config = dict(
    d_model=320,
    n_head=5,
    head_dim=64,
    activation='gelu',
    norm_place='pre',
    rope_base=47600.0,
    rope_fraction=1.0,
    qk_norm=False,
    init_std_down=0.00454,
    lr=0.00442,
    decay_fraction=0.595,
    batch_tokens=262144,
    doc_mask=True,
    steps=2518,
)
Each number is 500 + 50 x the weight over its row's rms, rounded and kept within 0 to 999. Layers, rows and columns count from 0. Numbers have three digits each. The size before them is the row's rms in percent of the matrix's.

# up: layer 7 MLP up, 1920x320, rms 0.141, rows 1653-1734, columns 80-159
# down: layer 7 MLP down (transposed), 1920x320, rms 0.0946, rows 1653-1733, columns 80-159
up1653 101:464518515607501547512537494490489409540447437444614496490478485469549510522523545527473460479511497564529436422431499445379554458534578493511510456458447484435435473441504463524602517428544515451538493555443655564566458532400480514429384507
down1653 104:580470461506516506479499521602586497505541412450479469385561465565399481512443435495441563462520609466514482491449508570404614487500565554421468442404561519581534546500591451464561470531575524513519475433546582492492514492472562443497513403
up1654 104:492419541465465523572523511558429503438491489451464415523375524446461492432410461466470538420525570528485497554518454496473519486523452470573514472555465477522511494454435533485489429439496533568489530495495532499438542526514484485542497481
down1654 112:423482398482500477439523515496403491440553560562492512523546430440407461450532458534531504483477403537474487495477536450471453553527484389595529536553467476445536600551472583437491562491597525520492463504504546506414375475486416475461568486
up1655 101:407547480493555511433519467453503430469546562537521512486551451596486543560533426436502470454514442484526508535423489451641404560506490584435566386596470605491519575581486548553461464509416494541495503482489458578474514534570492578596431475
down1655 094:629503390527474490510487426496452471428581523462555480503557514372555504560465472498467557402505458551485516524417516490428474499469519542513563548522447419499444484512491485503623504571515475493540618501446501516473407464595497496470431459
up1656 103:492494591472493547428451508515446377492525521524551537489608593566418451413490485490404419455546426455489484579428550517405634474484419491485552488406455481552522517471492470547519372531471478525560523565456461491489529509455523470527481401
down1656 097:553512524466620487552579522534494486543535456430544588526469586498518520527527570495533489517441543489595492416516460530529439438523501472456443491495459493406513518524472494500541514557529469431537536445482508465404549473540504587520495499
up1657 098:495558455504531499585511410409437581424480549375575485452522549487467503557429476523557452554555424515487460427531517570544537573498545499384491409470461495529571505383529470497525481476529552435501534538502523459539536587557546459510438447
down1657 093:548365474501502499457468534468453566479489500461552474473463480483448413471523531516469491575514570419477472409535593482566551494508478408433538451512471503521547544547590525392548500529439464554487432539499463464437443472498542513560578451
up1658 097:558501526524457487404664549538448432630509551516567527516467552608526534517541626599511467538478490526493509540562435471522483524390483489464548492506519501430454466521521540505564520452514530506508470391554538530522489578462472488519516544
down1658 095:557462532513437474524492512421546523557543509459594470465528446502579447611532502478456401597486398499374492595654433578548465499515463497482443545477466522490523531544612452515499437424436474421474568493523518456506474531461487457527567466
up1659 097:540519550532545436445498515443488585503526520511463481445579478414469568529486516481470511490467519511518476504519434485487489586452520455546550403541466475450481476459519544505626474391517550401561553468480470530424570526547425414415506463
down1659 092:551435384406459449590534568440544555549352448521507488456513471464478499446461434442566485531525469521554535472506585480456480501473517459535509423531409576507432426523463616559532520547375560533451581504438485516445520397520484473511546537
up1660 079:465619437479458491495441458497487523446576538546518474511430515553471465499490527358432507529635537438493490393568509451495504534468519521521519569472603539463512480492562510459552483560590497412464534492455530554517438521428412486520500520
down1660 084:490489521521500516514564488498532487520495449535491544502583496522487524489539458577605467423420512545512462554371560467473479509463471509515475347469396489538446527525495406459467502480411502570478477576474543372506563463482642414426529477
up1661 109:513524474528474469488585484430468521437388523555576508520540590508446444533479477533585500546522496568557554598493576492517525470414540570471514416505439507529603493493539494495497550552539444509467485502475476525429465477474504509511452472
down1661 111:498604585491460579562441491521530488463596560403482426448535531480514617552548378563538497453488603524572576437498534499463503485605481460540478581502484575561552524472562532514505462590487595450596523492448519478522589448459442595516457472
up1662 105:568498394498561500548594478488524406487527528500460485467415489514546479570636443491475433499460508456477437439549531532538541491481476578604432531454441480476437502486521471438493520580423570490496456422551491445562480550512482406567519442
down1662 086:531454475577544413502490470470597446415525498535585509510466653532548471552624446467493461585482466484429499484494559496461449540545469695496523478469470524565581496527529476496475552520425519497453496535584510504551531587524432401464476426
up1663 106:451553532541523493528528383458467528509483473535506586456534505471539418488464573492545455497578414484532573475528536506472505492489543575502527514467520506548527499388507548453446518474473441512440518540568480518527441492504445550553484591
down1663 107:550419442544480500541584531460549525497541520518569534523495506341367556551537496512462502472478432535472516482495435527513556452479426442510455504508563473475543487489453451454519564518490466477468455524577461470484487398503507481420480482
up1664 097:491607576434510492424530469492444485491474554531501456481529444558472502485449430458499486416471514506549484487461461450480461460530560551518527497614525602521416426577480504455598532467494500538551463490559576492483541547542498520469456515
down1664 099:436525541470532496596510678521410491525560545573558539456532605511519489533512506515524520534500445468416470547470474510496506469568529422620547505449482487439610578473451574477526556552454544469430496494401450529483532608488528498427494567
up1665 098:525458576483543482513466473511476487420489482509594439495503355542498448539458535433501520523613548545529475530467405560507444470524452583531506514567622398506507411478453493540484611480481545529583516496381584629430560547548534525534505561
down1665 099:595495547596537497508468580434522498491551526571528487521475397463549440574484508443454477495447600600504458594513652441540616532573544388515457490575537483528508423501467513473448492467508558512469491538411570556516494552628519534522591525
up1666 102:461547444463489494469541521506494452536526523476499547515432452438538487602560510462512451497578520463499399432476486519401608490441577552494423514530616480506552525523548468549438495560451508445564558443480480503482466429545543499540483550
down1666 099:539473438472544478568506560527555546491458497556487484522519606441478579628480502420494564461552507402413550450544450597489586547468518530433520581532555504521504450477538453396429563391405534473526532507501561454422514423512500480550499637
up1667 090:465483434477424483473683533398506495497467464531480432523562570494516476510530461430396419507444470512425350581548412488448487522459544551474440481476524476471477470449560529484575481419541471529455473425406498491420470543557471487481497457
down1667 080:571548538451585499543390541559475529518501462490495491504430481482533572542552525539578564390493488560485587476436594514516439484535483499510483520470500529530483512642518453528472517501536550442643435546549488452559520487449525489443449498
up1668 099:435505520514497501449522583489559491582465495506383475561412551520479397544429545547373422465504464538511486500508516623510460444464535538495483455385527584466515535558528533434465457552448529513482534444593434526480536525432474499459608352
down1668 084:589458438522586425543549460560367516521546604475540538475537529491472482540512488497466468585517540485594436471486513486480493439484474569515459555491547459471523530508621523480578432503491591527412558563466541473520481532583469507477485542
up1669 107:488532550610466448539554517392481464530536501483538494511540473555480446492592456557566552600544540532420527616539558608542342552495523567522443489490488548583441355470411506541485477476482482454539531512489528510458461523546445563554548446
down1669 113:486526517469509532502587475463574503563483503496463567429534553569591497441505524489424530513559489421467529508487472496444522523374491476489386431566437538572502501428477594539540401498461463513474471495596505459438528452509479508504567548
up1670 102:543504437431542463569485584495512389469486477536487606535459527414530415554551537449509516561584616519539490367536457562548535515561590502613454524497543446574468502508527417519622441538519476509473511524561464504477411402483503556499482501
down1670 095:522519458508518460431533526490422506513500559444529380570465389550511565496504451444426581552555514485515552584438506574398482618408480504505508480469466488512494547510521465504552422475573505407561517545556548531506526500425469518427521508
up1671 105:458506450518554545421501570504496438441551508472478484524476529492481496565512509524509427529466524527478427591450484489524486538526572405459601388448607508383496402414480514484465471576503521481539510513536584491511440519479474406533416519
down1671 108:394474530524451467556452518453491411546474522514485459475526544520487552511564549554407538480529465471498439497463581493512547526531426553447449559536442535499511527464444521516519489581541487476534421474503497532465523433497586534548539450
up1672 091:485568462513514564428488485499612534435603507491452524478550474539570479540437509384559497478518521541498522564571491497533649486301453510532425552459556502460567427496409501529451604441517529578515477485497470517379472585490377497503565525
down1672 087:491451536437499440534447512472558489445472499470496607518449526500471490494469500484607448558498418403513487479490439541522413494444486396515535631443476501378579567538539531468451459584491506504548574452571517435455447583421496473516494425
up1673 105:366499544456478452515553506538522454554464573418487512432490584548402457525509432559570547506445460595583453513518472447472527435442523429520523488493456552493489506518483501450476540544526459424515527540516440480370531392437487534507424553
down1673 111:473379607410520433526498542496543468491557471502528396508421564469492474389450535495485616534509444609526405523479534489468578526412557496526615532568426539450530509577456497399436469492471489444511454428508469565521478594477545560404536625
up1674 102:461478482567495498517453496481406440542477527544435476534518466434529406500493533529596670480481480393494531532515470478515424427488504469461569454523520462453567589447443586553483613523570466473415506467432508476463495548508526501465453524
down1674 105:590453518533519483457452511510497507605499475454525524520451461442536470489480464474521538486564558498590503518475502431418461539469500476519492476594506553473453561586452463562551526438459462437498456514384498536492563544503465435519535526
up1675 100:540523531500458472530578481552439526455508560560507536448525499506441392423576542522478489445554533427480499516451528549483513505510548428500495478503576525434435588456449528528554566472520511609501561560671569517454494433522429448509574552
down1675 099:539485580530523530557438459457432517506538533560497404495503478467501505474564513516601524474563528525530510495510509562537430419463539528408425621517561448480524489467602532509547554481537564477500458484521502441464462487536424588467533584
up1676 100:540507530524567550468528558452483587466486390398448536476462533577472525484418451536534474522486521459422550495534558435532451509571488440584566439461481535439356508537453451397506448465416468489539461511523560504491529596523494491542500543
down1676 097:489473503413482412563625522565523478548473499529491493470578566503497483502615531591442594540500518448458476529510471473390446399480490473546563470470470479484549574530509579462524571490423504558481453520471526461509498507491489445463404474
up1677 072:440540548552453424501440506585525454558466580584541465514494490488516551518573498436501523426589538446499545433456382493418437542515477538433501547559616523476497469523423434564599443496534517371503558579510453471488535446508470481492505431
down1677 080:514532548527587580468476589441483421509520481539400597551530552556519417531427512559494546509469430500569400605493581523567428531500432525511488409465471547531465486547508519460401552520535495479478444436479595539478514532479602392526500526
up1678 102:507504445456577497520566502501508512455443480477671521509495620489484497403505608566504476514470471505530400472447517554510544532508455609468424555477499511425557499569462431481491592536398525432402466449464595475498502505408543531499500462
down1678 108:560515471516554505454551498448479437501481531602485524523565429573544513416492395519527368479454498463429544529480439553493428465454483485420440483514482506487483454564468547506402546429507542458445492453502465456503471406518511446464545438
up1679 095:548523520559550470470503474518455501450532573518644509490425457500508516511512571478569641542555484481561469508455557480627523539501527471507536447491432462494488579441525391483554572540498454559511524510569600575577570442461598636515575505
down1679 092:454499589563600521532522465498417523458557476456378595528447548541527475547406535486489487545505393539530483482483408507499437451532454504583515545498419498510478509620518457484423443453568525479506510503466466459576506544488417540522435411
up1680 103:499563476508596535406499510491548468499525529477572484520486473363508524578578530450473536474518483517453451446470477497509515467489601510502511575593433576492478538520467561493457593517489477479507491477573494486494561517553399554591486549
down1680 101:572606536567422462477552489526421433510605462525473502506516424546564558527555467493490521427529526499508424564483424504480456488456519458522495586515393545412530481546539512462483509500412484450611476439450586425431473483512449432515448586
up1681 105:467463490549514511513503535443500554526484514539497470449486562517564451433539538473460534575510465584607522615510497456510555506473521546456412593487514425458593581526492502532551571489552496557536540561499449394479489481535465533511506543
down1681 109:495456545440519527506556513569510394447468474519513405522625500487527523449550491557496355538417430521491541496520526497429468446529472362510467550437527542482479518585466461516536461357560529524604469484538465463467544439514472575517569437
up1682 110:471425481550512464489489535375470470559542534540500509467429504533517388532497549515557508476542461446478456528500519523525510562553462470401605509468485519469611433489566619504525498506500540417500554554553419456474447551405502481487449479
down1682 108:442478457519571503420605463560536498557532449533473456455525530409566488432490526432485462569485441473529479362520468615502546470548453457503445524501522466498549467511455581438413536539566475464489534405481499490608571488420506617500479563
up1683 094:467531476514504529505493554495490445445425485500526561588420471546417481521528522615510559475535545518456486483537436479419562557453496403453497312516523459472470537495540515484439512530488518493500527570553531524395570538417481428497495512
down1683 084:519466549557536576468537550513637610540601514481565436486522580487556555460554488555491547562471581441507465515572536474459582579460586433627460547495413523519494578510498545587528532502510506560522543518490460404505411550483527530538475374
up1684 105:550502486548511455511437454470545444487421489556551505575522474527445501468412433542484501559472433482455495485527546493476592593449451628530470485499482519525538454513455583531498466401592558541477496425520471482487491488533518518503488522
down1684 106:494450491530512526363474493473449461487434455478468507565429466498482499467457556440434472523465633511547465496526527499494514569498482522510498458513454502534534486456469536535552498460497513554492493474611531445489412426434558526459492503
up1685 096:404556467488507401482536585517500532514354439489530528577516490488412539477469514496498556593478476469469430397537415457520434448514466503500474438608532449467492511424548486475398603470466426430496533527478413434455493504591437481560515540
down1685 103:476469497484468528464535483446545458464477481549546481478468556498497592520479508425556458531477514527586401557444546491537487598460517537473516539534401560529487581495477434517530520505465456500447490424552518510585423539512435503432446585
up1686 092:376525471570480525455544513547535495444541517460532491525407432454507460463496523464572474477499507544559546456472568504506516487571545482513530473466441462507464507532424504477467435487538470385513440529485443559544543553508558414424492487
down1686 080:576475520525520582536465541584436494593514464586489551429466562523559543581518454518428513572528651539483452470399468545481500502438495527584437585409579504506504496466619591441512548453549504577507549449507550475503439473550449565459514437
up1687 101:419446458535533421559553502472396453490550557386545528588555535446499480480613454521484484490491472513609524475614407513538484563546536501512528492463503483537517435407518522474540522420474542568540494481523564571469474440498476444513508505
down1687 109:466468522466464500465426494408387584467560689561483475540395514520519426549567475499517448451527531505431546495496450431553481484484544466483529513543417502438517463513427483520563576517496467507547554381603454472464503441515511500485536512
up1688 093:554565552493472484496620487463507421466496519470621553529525507410539567570478492471477552517463489525506453438513419468498408524445517438526527497472454553454480587448499459544408438511525558483522484437516548541362486555505524600445422548
down1688 093:524579583404525532451479464479526593502554530591519480490510561447533427467555508486455439543520449470479447478449530518489490531540546470444442520544445535611528556490432549409450559393444499480543592491514430512507471439500443483519468496
up1689 101:515546490356495572531460535502471577499539497440506506459573498431481523492525534465453455529421529559499527533512471646548496498567543495535457419558462461480484459498450500552586593490476536500535557546453488462524423586414512492529432606
down1689 095:549429547467463498513582542490391499462479409403499527563550498449516550554459689607543580440512462512570517447490433502448531473453476571624533522492525492535498528447502481429541555538559503508551496526454507432633573383454485480530446441
up1690 110:487457501527451600501398484483475506462451579553478460563470600526550520420482466426494541522481518489530486608585570554585468447504537451456500493469481479642469644411557504578494504469568518545476467528546489554517432472446497533528574476
down1690 115:516421551510477433444510461400487515527540500499447463480490539405567497426536424437659392546486418490511510466417481529504487521435566572475437531431469510589516549520529506466443629525599537472555458515497555487542491525555543455539577552
up1691 103:500587527493430510444487481487483603428458441516452468436429546564436584531464516505458498486531450484444460456500638584508516456497488479546566484510517471555532487432505533484468538447524554505466443490477530505546426475575584574512572536
down1691 090:548509533545483557488437533584506510558519479483454502549482471539454548634461477514524492404499471476522569527489501398406465550476558333565533538527456541562548557411441407620513521422551575517494498452474440447466452437461508457434585504
up1692 108:482464446514504472468489522481439529526445440422507559458528516473493412550500527509363439503387484458473458457533498577453470421453485633461479414516500437540499594517463519457453471476493490456523477521472450486432518463454504495480560435
down1692 089:499528553464491395516498542474470508445510469458459410513495500539519444480431421503565462569501527527517456542469462504445581444570618406458535505518497444418455466466453482444520402448498541479574505557432560558520503471509467514547573497
up1693 095:465453484526474388490446527496472608538533488498517511572583518470521529452529475453488446496446378457474485483499486492643510501535549590533444520514430529524475439433500479509553546408504399426543474528524450543493457539519384540600554503
down1693 104:434584506471420520553499467442370580451506542513569526520449561491477473413495484453481560528448485466478548634401515480515457438611527622534522449494544473519509537477574477506464489478493433429555574582493487420467469491590382465578552547
up1694 095:522548541481449509444489413450465530522543498398522473536524474486524540515505471582498458468477406518447451508405567547398523536545499456423367472464459511518505453539451457479520495429447516477526505437485421537465442591535526525460490476
down1694 096:537452491442608439557505481509397513467514449508518423466529580531479517503506521497538571501447545556447514460444543497540478537435497697488545522493542506505441533534452573506566523403450429522464590576576424440466532489472522486429468501
up1695 100:546584545561527466452529469517565524497541481519408443540477460570558518559563531559559591493544459445406425427569550526594473534542500487605537484470542603457485416564347492429586489409557420444513501499519547508422476533536440554484482498
down1695 104:530494461487509523543561576549487540511438544545490431529419552419589563458584515454451428550409558503488449489448506550511420532466530510531540467451504459429511476589462469551585492414545477499511569462492503531627544482479514573453553457
up1696 092:493556525514395597491488529503458476429538451469555470580524579405513494486457464511543513469474492492475425514413471507564492502458504539458461516460450469452525545501530554545388601521466430496569417567558354437509520556397520499541470446
down1696 103:393506501532378436527418569448516459462436494425518520496531564573504485482546582522459563512609501524507551475403436359459463564516446497517560418511591490549486496466453474489522476523561458502593499530523565492543493499530539480510453549
up1697 106:447471450567477593499477527546495449524469484506418571570564415484500431487476527565484483445445522459485477552487464480499529546426452541513441553511489491445535438484547543397447507478503522398455526386458527506513513519544395525499535409
down1697 097:407533468486475478452367534555543499421466544537456482384479542434502551505357634457479567520580475559432484526445432497528494513545561504535474616501480553520480498435488600537501409463513485519481521468504541529497542554450506491484453448
up1698 105:516529519551533439414473545543484486456497549494498431456492444579535453531544553581484542560565486506462518475470460561600520545511440561524476456508461438551510558395531467481547603399478606491458553531529480448523581506520525469475450460
down1698 099:497453518528550459571454544500464398486527495508499584534478555493575457564509452416460537540492561568520486442503497557489441473416489410448558555513450537555436578646513497466509510474597458505477440560480531437439435432540463468405498486
up1699 082:573523475464510509452563444645458524569557470529416566424500488480498486508453478589493540472533572495530442509501574433528467533419524402528563530462482527543392538450452472570504529513463485532503550582554519488512482450536534422538463469
down1699 086:427472512513510507479501481417483485545502515430569436538516577521485504518549565451472482496492533512503569480552479512496466419543568462495519490508573523457552471541567520423486525528553490489497507417466530464500545528482439471464534526
up1700 102:489505531512587459498511486481510454525487419550481580521466523522465469462526396440414507463556403505584472460482514503521564515553488455424528489447536527397413512508462492483525564495507542465535548501535503568514472595502492388438489458
down1700 103:541492582474450523588465474542510548451466442504513553595574529486516437575528420532413567498481500494475447558560509489440472430505467426423586545502558516508518488496430525421466498517423454551434558463493482506536461482510530550476521513
up1701 100:469555487519456548609392399488451471510514519478436523530552395488517497472561511486432443486443446488531551428515533552537465481518485463464604608613591466403531497454540455527518561469480448472430591545545539532445500478577420434555527474
down1701 093:508463580369530483649546443451518514573525568545482540517439476485479489552499506503487494512501553538520555585436549592485438589520426549428469499482457514502516416484545439530539424504539468471488527513516535527468520422540433526540588499
up1702 092:464541492467514525472511493480593495542407446466459514522559520557464485493561459532473578471424491476494514513496419403452417484494520552355480541589511450533471563457526482518463511470489541440419447510548510476480451509472433372452575444
down1702 093:513437495595570463576529520447422510560488489501530490530502563418534430580493447490506574491524475532548473574514502411535480513457477498573488491494439553509549476450496471484506463529541459502570505507412463494471466523497568560527501483
up1703 096:484594473556521563498382497424531372442494569465498467578556478478521438509532493539580505514529549529511503491446441519508420444519487511488489543627465479503458500511474493527477477507565559488448562466359371515573522500463460523492513534
down1703 093:572367573497581454538509512500488478587554459528533489429521466511513493545433416503481505525458457462482529546436483464395582558543476594485516489523506549525536527444641469520450527473496486612454433503485524473540509507491494528493546484
up1704 104:440538452494436524476505530471476513519558445520565487388578528517496494443480498592498489505559495468623548613449532474519517551495473554509620468511561568474496528482419548550512508517557441478564493514543409597524486488443474525469539507
down1704 103:489539638398478417502468551553591558534528500516475518515557491521500490423471517474390460543520501502484459530532487524335482516391511394490494473481413519495570575479484481504458472442504528503524553497434562488535567519559449494504485521
up1705 102:427555449478515460463476544624546469457471483513526568426536521443441473499592555401530575496475483557358428418494519579455549480523588456561452458580439511459543504420534463529478570463509474557598597496571564604471541495558409490526540384
down1705 098:564557478393547472549499450501424607518531471552549452439482538460617518574439471531533466555499495574505481498491436462514508466465510517552510572477490520564530521553502501522549474492537588550446499491545499469422469426535572543440520555
up1706 103:479621462521444568471501453517428390490438447496594527507453481453554471481504457477498482459450605593470544615511536575587577550446447553525451479514399555480523415532491534504499571605549454512538566509617442482479479486487448449455413488
down1706 110:426517517576524483478486465591525442479431421527435515567415443502501507429554518589465478407394553469547456570520516507529541358520492444506552560466514558504492565598619516470527442559486457602467530509497541481482493462492478438487580479
up1707 105:450466567554553583549540447447518539525539477522500460497472439481446487485560520582564499515505567534569519466528521542530469556493472413557506539529448567502503499474409492521560491520492398514452435501433492577558421554536501478501451436
down1707 105:504432530590561544483514519516497559431402469563449507511414541473534590516561512482505515524492485445564577545483503519583477473516476505416451445486506610524539423381581476438438493436501531499461388497492466467499503459507414463493469438
up1708 095:537457526477502468530547481519467530579460490391578512532519529568678507472518538472544466434566470530514486541456438591555524429512524589494454481482483522523468522509518506512516456467538499392392488503444484536470430550612494557544542512
down1708 093:462464432521592525559472450477518438556548461467593499517510607527568468496371435555465432591409503542544611517472500517492507511405549561476520532426530463461523554493520476428460527510469506507420496459406508592535448521554510513458578538
up1709 101:455557534371466501482482486502536516457529473418464501428471564506518447571512446453570496514499531413440444567535418466569461487544413575554495531537528541483566424562477495551449596453535541429591543541543357488517452457471466492558448449
down1709 104:480571482447517591470524526502557604515527478552507413524537484522546555506486411495619498494465460425538520591481524505572546438546515426461455488526443487433572499525559566533515470484529580437597544505513404468492456465475520501497593545
up1710 102:515550503612542503478452498455460475513520492497506510552458544508476525436552483590495518497505538499417546597472484593537458448434500531487515503434452399616394549527535482583548512508539469412566492525464476542537436517502562542506420487
down1710 094:493510548485504541459567565570437486432496541537423436372489518465473605477494498479533549477533484472437497600390489561481540496461423462546492501478512506498531526529559542456554430488549509427511481466485446527608528505438508492492506458
up1711 100:582512494473556589553420495524606513464486523530445566614492529616476458431480464523444523472401471433467480544531508448428448492516582623519476525412533522519457527546493483528480599477492431443523542535505526575473477473462574454544509485
down1711 109:469448456495593445409573525555443488495509590523603472513583564512605528425586510535531556578487453546456492445557551462510459563492507491456470527437472509444527511480416440492564614491487565494496555449523451480484524545514554430458507488
up1712 100:502508556637541496514464477530512450471411570494514484533566451397392514497436479473498390524484477508574532580469455515534362504553548410544521620574580465505461528510457434350511569569515524583469610460478536459513493519497416465518486516
down1712 092:506548500511570574479486453450468382456571471565402544530472526472545479514543545467506571541536476542500520474452519557503542429462516454489571491504482503467549556446466541569547466513458478513504507496520471551500533476436490428496554547
up1713 102:450540494542482546485493515546526504485583452511569529425436560540624428448461608439470539480455437487448470555462413490512516502504471451431518478469414464547466530506468484479451488565539533419480546498433506453595442498517598458616541438
down1713 101:488461526544458455553448436500609522507479361479456473495571487504544549510508495553452509518434485440522465515564474470549554403470528448498448514582543568593479553541538456528375449581495531501563502448528491456565586491450496476503480435
up1714 103:495475531580481530517402475544449520513580551428391475469615577540442381464490502634519428517576539505498498544549495526608427474527547479528499499593405468528407508479438554508495537519476500554483452472549478572446455529562470530535501592
down1714 092:583534477519525497566469560498535480526451428536406499470493498476477491541463429537497496534467647503488509439535475584472434480419523464496533442555488554500540497413486465567581461447521515461478396481487531532413458441387508611468572509
up1715 105:451553569502531452513565506406490416483387459533550493502560552476456538532511567447498505506511484469523487491636530439583496475532474466478458518503431492494417530588460471571496502476495493426457536550479558417539562508513499537456521502
down1715 103:543377589449472459479661557521525501514495459586481523543537512495514457450629500408462561512444543523483435628512581566469506460492538426500497559519446500527484465452409377442474526448455504502539595527423512452551495486467449511397534583
up1716 094:539478443502470565493454570559431522455506434453477509493514503396593457475530632438416483605524483442544416517470458451507485406555493583556535506477461511494543499494614479509569470533526508545522460494469455500489583458606560455514529519
down1716 088:486528539457504480525546467558513551474530529536471488459586490510499520471463518571554511491520529495459541560538514435546506477472514576525495538545529479484444431583477514458438420477444482505541513518539409505557431571493423586492476470
up1717 085:518531465507522431584464469461429485483480490512484477499460519530550486503467493502508554516485583504492468503514559429495439576563520630479522537475546559509529521460548517495642454538474440542485469472420481517527531445439577493480450539
down1717 082:564475508489538554439544559550569498533527438468411634535437470560563555469580513484423482505490425543527554582518557531504508488469495459466502481449466413476504390553476474526484538448498552479554511467557468433482385598518464454563494400
up1718 106:496468466607469489382471521555519549428591572595560548518521512441483428484480523487480489553545512442397459446493383504530577562498503510486427481461529560399444564504533483485521496555481451495565465609499473510499472508544582477542472555
down1718 113:451500568523492508511467474454390524426582494664438469474474571490468472420485414494518512455537565571497447433480494515474458535413496555522517571509443544461453551570480536534544486538492498530477503468400485540510492508510546470463528465
up1719 099:470431508520521528540425517548474533515521429472569549554479549610522466453502485556542492520512529479494412567511487506580409535402470404424566529476517531633518496550567434545499510564535494481571520592550497483437483500460555497517418524
down1719 103:404473518511469425568541490505475512515454551424473467415540426559415646492503467426481467519485503529515469422469458460457494548416486535537502468451502412587445494492531573504579497554417514464509476477439485540497604526493550520502545405
up1720 096:568543521503581495480433551485486642555566410439519481396452520463458494488526569528453424407624449461548493478489521436494544520542563642546559567554586448516420611499502413522511465472509501483548513501444499484584483511466556513572405457
down1720 093:437518543514507464516473544446451540463501437517497503443353612444511556505587508425468522520498470500457532547480553501465528428466501600534506468628550523524478526536546586398579533456461532454488467411556483409471440401487546525504472403
up1721 097:546472548496463484548491417351545570506459513494524546443472512554513516546540515574603586490514538519481446517459502544473557487396492445508528475435551576549497419463492506458548502477535515529466477476496413514468407452478514483523504493
down1721 092:515489490523582532526472538454450511532450502483533462590590463430595542453528516481453467503542516487392524528410496512355450551472518603499436540454569524491480500530585522532510445508524507566435440484525592552481568488505486454548467555
up1722 101:498497458436438473472554506633491588582525489469511510508411496605510521466444411533534484473480513378337528536478499491429514516546575519552549478500498433489472519540477560524403454522423462535519642478506514539535466543485536409487485520
down1722 098:509520521471445541463559490490477528469470565505455509469586494549512494548515426492521575542562449509565446535423515469436408554481432573499479472463549534473570517406522437515476461540485524501362504471614539442477546485470529620547478496
up1723 102:468514521607532437483503515539544493542425473499422450461509433542501489478511502475541492434476488474615522541463464449518464570508563454511490525588520482599441549523584423464487450480575520401547492463440490590556551440526420482543458444
down1723 095:472481461506490436477389466435484444463537472436427449484452466562517461503446568489477471553473545553500586473439529481538511443501445525513578538537502569471575471582538618528474454556535411544429545525469580492395567520608437561495444511
up1724 090:421474465499503484452525520486440474444483528570592504443547581423488592401491483562579422484497488490442512509446481560475470465537488472453561353514453448507453441563434564498469649491471448499504515466511498417494598453600523494503546537
down1724 088:506567465466469570455473589466542440463523508513449470503424443483454485506486619542544535499450511486540472428507523493544460488545499339495466524474474510469552580547420475500586461531445467487543453486485515424523481547446561448550494436
up1725 096:542534472501508472533494565452543540447467556480525580506419489432473445526434442466527465522498467475535531443524517491489534457513470473532487580473522500460533494515413502498519430567589479540531478481466540513434551489476447561436429441
down1725 101:494556451535534496503488583452446469522526449484529553500433480476517534546506423501490450504503518507426549496457628513503521506437462508476487523485612503510458506572473488469577471514492442482520483447447423624548368562645572462545589478
up1726 097:468483476518455512502453531446445484528502467514473566543504518473570527347414546471579533472535471584516608564384558510495540511490546600508501461541465515550494496495478501473528563495465484398547595611537489496473432506545494497548481583
down1726 094:484471473449570488440544514458451421529589516541533454466476512500486556570524561531574551451493600457443404442455489486498487581498440490489464517484482543500503528543474479444499551528529534442533579482426505500535496480512611476517518443
up1727 105:471479522473520465506503505478538470567550535545496531494529464483457470512497507437521472555362559458570469589585458436538443527457465457504496541517501505509501441483440445447585464534521409480498424477537445540519363489562596525485442447
down1727 119:500438406486579492545442556521495508505504632472530452543437567464565610622420477517476472595487504476545538456577539450512454395558500480539516466571503459564513521467474453451406480570534423464466497531446512517434426486532466461504457477
up1728 108:507498563642529534384588455576488474531546453542538475478433468422512521519544469516508534424475453462492410454476533522525595505543475461518481561544536508563496566536402502481574611556520513482479483537435437494531530530466484496492566550
down1728 107:465479500562516557466457502606501474576548515517454616591499507594471480496411484482550394510557546538527436385434410509528416516418511586527511506488559481488509529415581559476522498493471478520505448419475488546580565485440442439541515491
up1729 095:474469546581480486506466523509526533516490488502516467454425440573473574483480424444523474523526405518497478562474618547481491620500457413590538478465473514442456434550433581513425423451539525476681552502537473479557533531594496522574530545
down1729 096:506482478555497534581586480491507528471497456533500436530500510425539522509437503527489580523497501423519429565400506385494484478525466495439433491469583380454520398511511565469538499525575515451552522545479454453500477383463541524484603477
up1730 103:467517486522430509572571598557538507552508553539553508500568481550408515498526459486535478520510527580566484542566517440526435503574524538499532491551506471518610485448484557543550414490552487523515463479460530461557468461426554525527551540
down1730 111:438522567488496435461368496445479534578531469524476490503486508493538399467550542540603501486474496581586501560452469542534525442536498473403477529530526475477565497490473523495488528485557390509442432474432511544510457495555543454493457438
up1731 102:463487574458496501449529507513434612536406570530535579580473456550439528552488490552443556541493489480510491501467423528461425535624515402462513486441498528473534510407483459552529549497556447563464442485545538547510484475569502477590463467
down1731 104:528530498490467496563437496423446617560370511525466527536482567451471434530417508468488500486427500447462500530482497490411446538422594533503535500488518436465470510451452555534520497508458480482538484387445503419547398475498513506427506605
up1732 105:517482501471496567450497555437500502442558523489594440561597524461563520575421453534531440452469574494579476414555436490568433534437505458560548492531538508454548503551480525500513541477587487504546525474550435508409479539450447531459481559
down1732 116:481495472464514590514527520472481419440506544502377450526487471478452627466445433448550350449587412475533471474582505469499497471403459488539562528482501443537555482527563509525483497495553459469449549509556458530474503548532501601461398485
up1733 097:508462506610454506547427475479567510603462428492578490530492516556563521540530432507513585455548459472513549478503437558490533446412470562442503524400492458480557454543520449529566542469557517480408514467602375546526532511498507499506647534
down1733 097:518506504552594538590423475445491473576585575421557406471605486445461460532448475522471584563454521426563488480467544574431486593458498500544523568470455546399497441486518587489447506498512564449457505473502552444485435543495560440445461489
up1734 092:508520549525427574460539445503514491545516507581487471530432511609406467505511491567544436492502488520471449548472456470501533562559511480432489556445528444451523459499509564463443537528544469565561476531544496439436494533505522649461545554